{"n_layer": 10, "d_model": 576, "n_head": 9, "n_kv_head": 9, "head_dim": 64, "d_mlp": 2304, "vocab_size": 31295, "activation": "gelu", "norm": "layernorm", "norm_place": "pre", "norm_eps": 1e-06, "positions": "alibi", "qk_norm": false, "attn_scale": 0.125, "bias": "all", "tie_embeddings": true, "parallel_block": false, "init": "uniform", "init_std_qkv": 0.0336, "init_std_o": 0.0336, "init_std_up": 0.0336, "init_std_down": 0.0, "optimizer": "adamw", "lr": 0.000526, "beta1": 0.9, "beta2": 0.98, "weight_decay": 0.21, "lr_head": 0.00468, "grad_clip": 2.0, "warmup_steps": 277, "schedule": "cos", "final_lr_fraction": 0.03, "batch_tokens": [65536, 131072, 196608], "seq_len": 384, "doc_mask": true, "train_tokens": 1429000000, "steps": 10907, "dataset": "wikipedia_en"}
Each number is 500 + 25 x the weight over its row's rms, rounded and kept within 0 to 999. Layers, rows and columns count from 0. Numbers have three digits each. The size before them is the row's rms in percent of the matrix's.

# layer 3 MLP down (transposed), 2304x576, rms 0.0293, rows 1816-1835, columns 288-359
099:475529478525493521483502470565481519544509455505509474462510537465501521492516513475453485501502470523479474507468477523500518482548471507520513493513590569516484539469526505556499519469490508463493474519485522505534
099:457493491531536509538469473478490492507497513502521541530504474504520494479536503495507471459508493486466474466497519470515515545494483481493474487483478474533486520483506463520467489517475517517467507474509509491473
096:492485492512506495513531495487510489498481489509487477512475563538471451491455474539521499471515508498471533525508475515481474508512543484499503472566552470481506497529529485497507506515496485502498451483520490505460
084:488524507481491513484499498514497519503501466505519501499490529516511496515472451491526519524498484540537519507498537530513493488522530539522507499491482491494513469480498514482557507509487456491512518493502468506517
089:459505519505485485489472551520520503512477476512509486494487570478506504503528500503453495479493491493500464560515490480523478441493480525455550503449507513445475506487467442523558503492494555539507482512496503497532
079:500528553514420484468499480487513497502506487490514502435538471450498511520489521496503486495485474513533496512496520516469532427539491507508504522516502507475492477531512523549511505500509491504535543470499488513488
101:511510493457503523493469504527514523510506478506519526505521527452478507478540458467520518547481478534496512547519534464486511529498457520465490505443494494490499502475445492505481512506494511538479481511513491504488
109:500482487478482460501526492492491490500490479516489510484515556472477525475486533496477478493504519522516503480523513482511531496500519482447500562484491463524520488499515548472484541485499473539491526477480489513485
096:443489475474495530449499563508488440503504496484493501475507471500484531507479491502520521486496496486455508488489530503550486500513528475484526483529461520490435510516491509476520504536482459529466476531472527500472
125:512526533482497521501510498525521527444508498482515444495499537492465468418492521513501487504513492517514493505537488504536499533494461496510500511490500501485508505483477498498464489481510565470487483510508527530539
107:468455518522453562511510475533520524498485525516482504545527523519537501482473503483496513503485465492495479476480519449499501496479551514492508522496511504527514474513485453501472482552481483539504522468514510479510
087:481483498467496490497484484514478540510447513540509532463468476511508530481530518472510478450514473504554490499499501499480490463519546529495512501505497481527559503469477466567547501488495510520546494506503541487486
134:511528485526466523484531557475451533492547502469533465483522487489501476506503500478498508466525514508508508527534483529511507507539506538479483503463449514518482520451514496501519550490551501506508449518518476502460
118:484508495533514494500513481503450486524514533551486480484508600474497480530528535483472499509473493510476469556506530499510507490519490512484501502482544532532538521455516490509485503455477495479459518511492502493508
087:475449466457518541449528471456480470539506500474509503515525550507513475451480516489478524535467508495525491490552518486497443537490568465494502480499512501445518507484505504466481531478505506533515497492521533494496
092:439493486492499490463525533515517477495491497490480478491435530464540481516510522477515518483462520518496536493483528470555505540495485470492489505474485511483502509509534474478511484525553463516482525468487454498522
092:516491528500505501503499508515510561484527496478505534508505490483504501522443546537485549531531454463541492441521491477487545490496503527509462490505506475490524487554491454504495524545539567487525502464510524507502
109:524524457498490525510522487501466508504521555534487498506481463505487521497524472503484521490466479490514469498483499532467447478500485507467497484480472533503520535518512503536524520460520530492484514488470511490508
078:455498492503500485482513492509545490533520529465474481514485543486516505511481496470497516489519463534489497549490526518486507491545430534535493523509495492500516486574508497543542516526525531474517582504490472521463
107:521472526474460509508500532481519506537495455510527528539498566504520470485486458467480496553494457506526450522493554533501538492488501486501510518528554501477516484499472488501492479495485480505515503501508498507492
# layer 3 MLP up, 2304x576, rms 0.0351, rows 1817-1835, columns 288-359
104:506500484521494483491499544503487527510529518540517534488523500517513495526490474475522483475487516526419461488526450517515511459490492534501518457447497480513510503476505518496475495487492500478515479513463474461517
100:514473490494474548506481448508510482466474499499497501543496502573433567513497564478507483495470529487515513499459489515529520558484545494493500516490534501512485533450495478531527501512474581516524524546473495454518
085:538545473486520491513493534530526474539509486545550517521541516491485524512517477515541484473500530484506482500525468499493503488487487502527478469477485497485474467487479493492501514488532516524489498449515490516511
088:495477514491477547510480464488465443483539534515510492506511516520449468485516500482536496461515538499470545461514458488462481487453507497534502496541485462522468528533498534491458455481521467466513532540468479511486
073:516497520487483510513460528468526495468484503541511504508510521470461487503489489486525501490510516459484485501451481533489524468537454461480512524483501477494474490480491486504438495551455505555507495489516471520466
102:516526510513506471516451517523482530480502513527507497515457483527486490483533527493476489537503500524526493517487456471501484523518524456495487528518479501522537456502473527480467513500478455493540503530542508511510
095:534492487467485496470522505481480498495508490500509543545504479507560481505496499476496543494526535489483515459470511495544528488509481479491513496461497518511462505457498511537467470488509457508562504522528512455507
100:541504439485503503529475506463513478498514512476491478504507487529520501530539519466487559499441528498518531512488489522513541522527536552511477479481544469473475485522521513471503538518519475497515527509435457494496
114:561482487511506483534493499540501477501528525469497513477488508501475462513529491464503492505478497510498525473466482508533553508496531513483509487501536497513530502462485533533511523533458564426469527498468468503475
104:508474445510460466538498510499480466476544491496507518512474496508485501476550461470519510503521497478523497507483492499490528488537501479450498483505465467513530528522458485553496496472456468537494474465501524499502
087:483507503498540550498520522508520519513464541481532499456511519503471522488500539471473524511479519447550503516522483466483501431446503475493531497523499474498523537488514518534475495487431477476499481538507537472489
110:518550481491467518541566500505455455473478516492532471512494508475489468537498478489499514533487539505463552491481524528520515500504515528457477496454447498550488514519495521503513453520496505495476483526482484498479
108:507503497514533483540512459518509490495524488519474485488468501510498461508495526467496481459475522545481519515486511515500539484551454494469473484522501447502531504481494534500567523467498479534558479485471530527475
091:485525476510502505509442494517478499511511490494467529469477502511560506553493510509515492463528472444490518503520501492515486532525540554482494538533495500516501464455491475488531498488506540500489457495517479465523
100:507475482493521517519533504488507498486548528520496484545484462524530522469514508509506492499492521526501505530497518537528430507467486509485529533486507489504457487540500520507468538527457525528498508478504529492517
095:466483470496533476489464462543502493534520559508479490491438506493535515495517478458503529496537538438506473524509485473470489545482509463502481539525474509543509499516482473505465514477464499456519450495501485539486
108:482525488513499538514488491513505489496464522486510487490516477480532519471495478488447488473534517522511491479485467473462481523519497465483519486523498466490509515458507497535516500519489476505497549499482466480494
076:498516520474486478465462548449507480506534471526514507532488550497474529466480489487497502496505472503469514559511539466522511517489497565447505524456475469483494530478523516523509479486492492506508489479511486493471
102:493517492487500543543487469463464524506493487530505495509512492544517488521447489490476506494489473494475489534502519507562532530512452458521466505523484545487497508510480442500502478532473499503464507493480499443507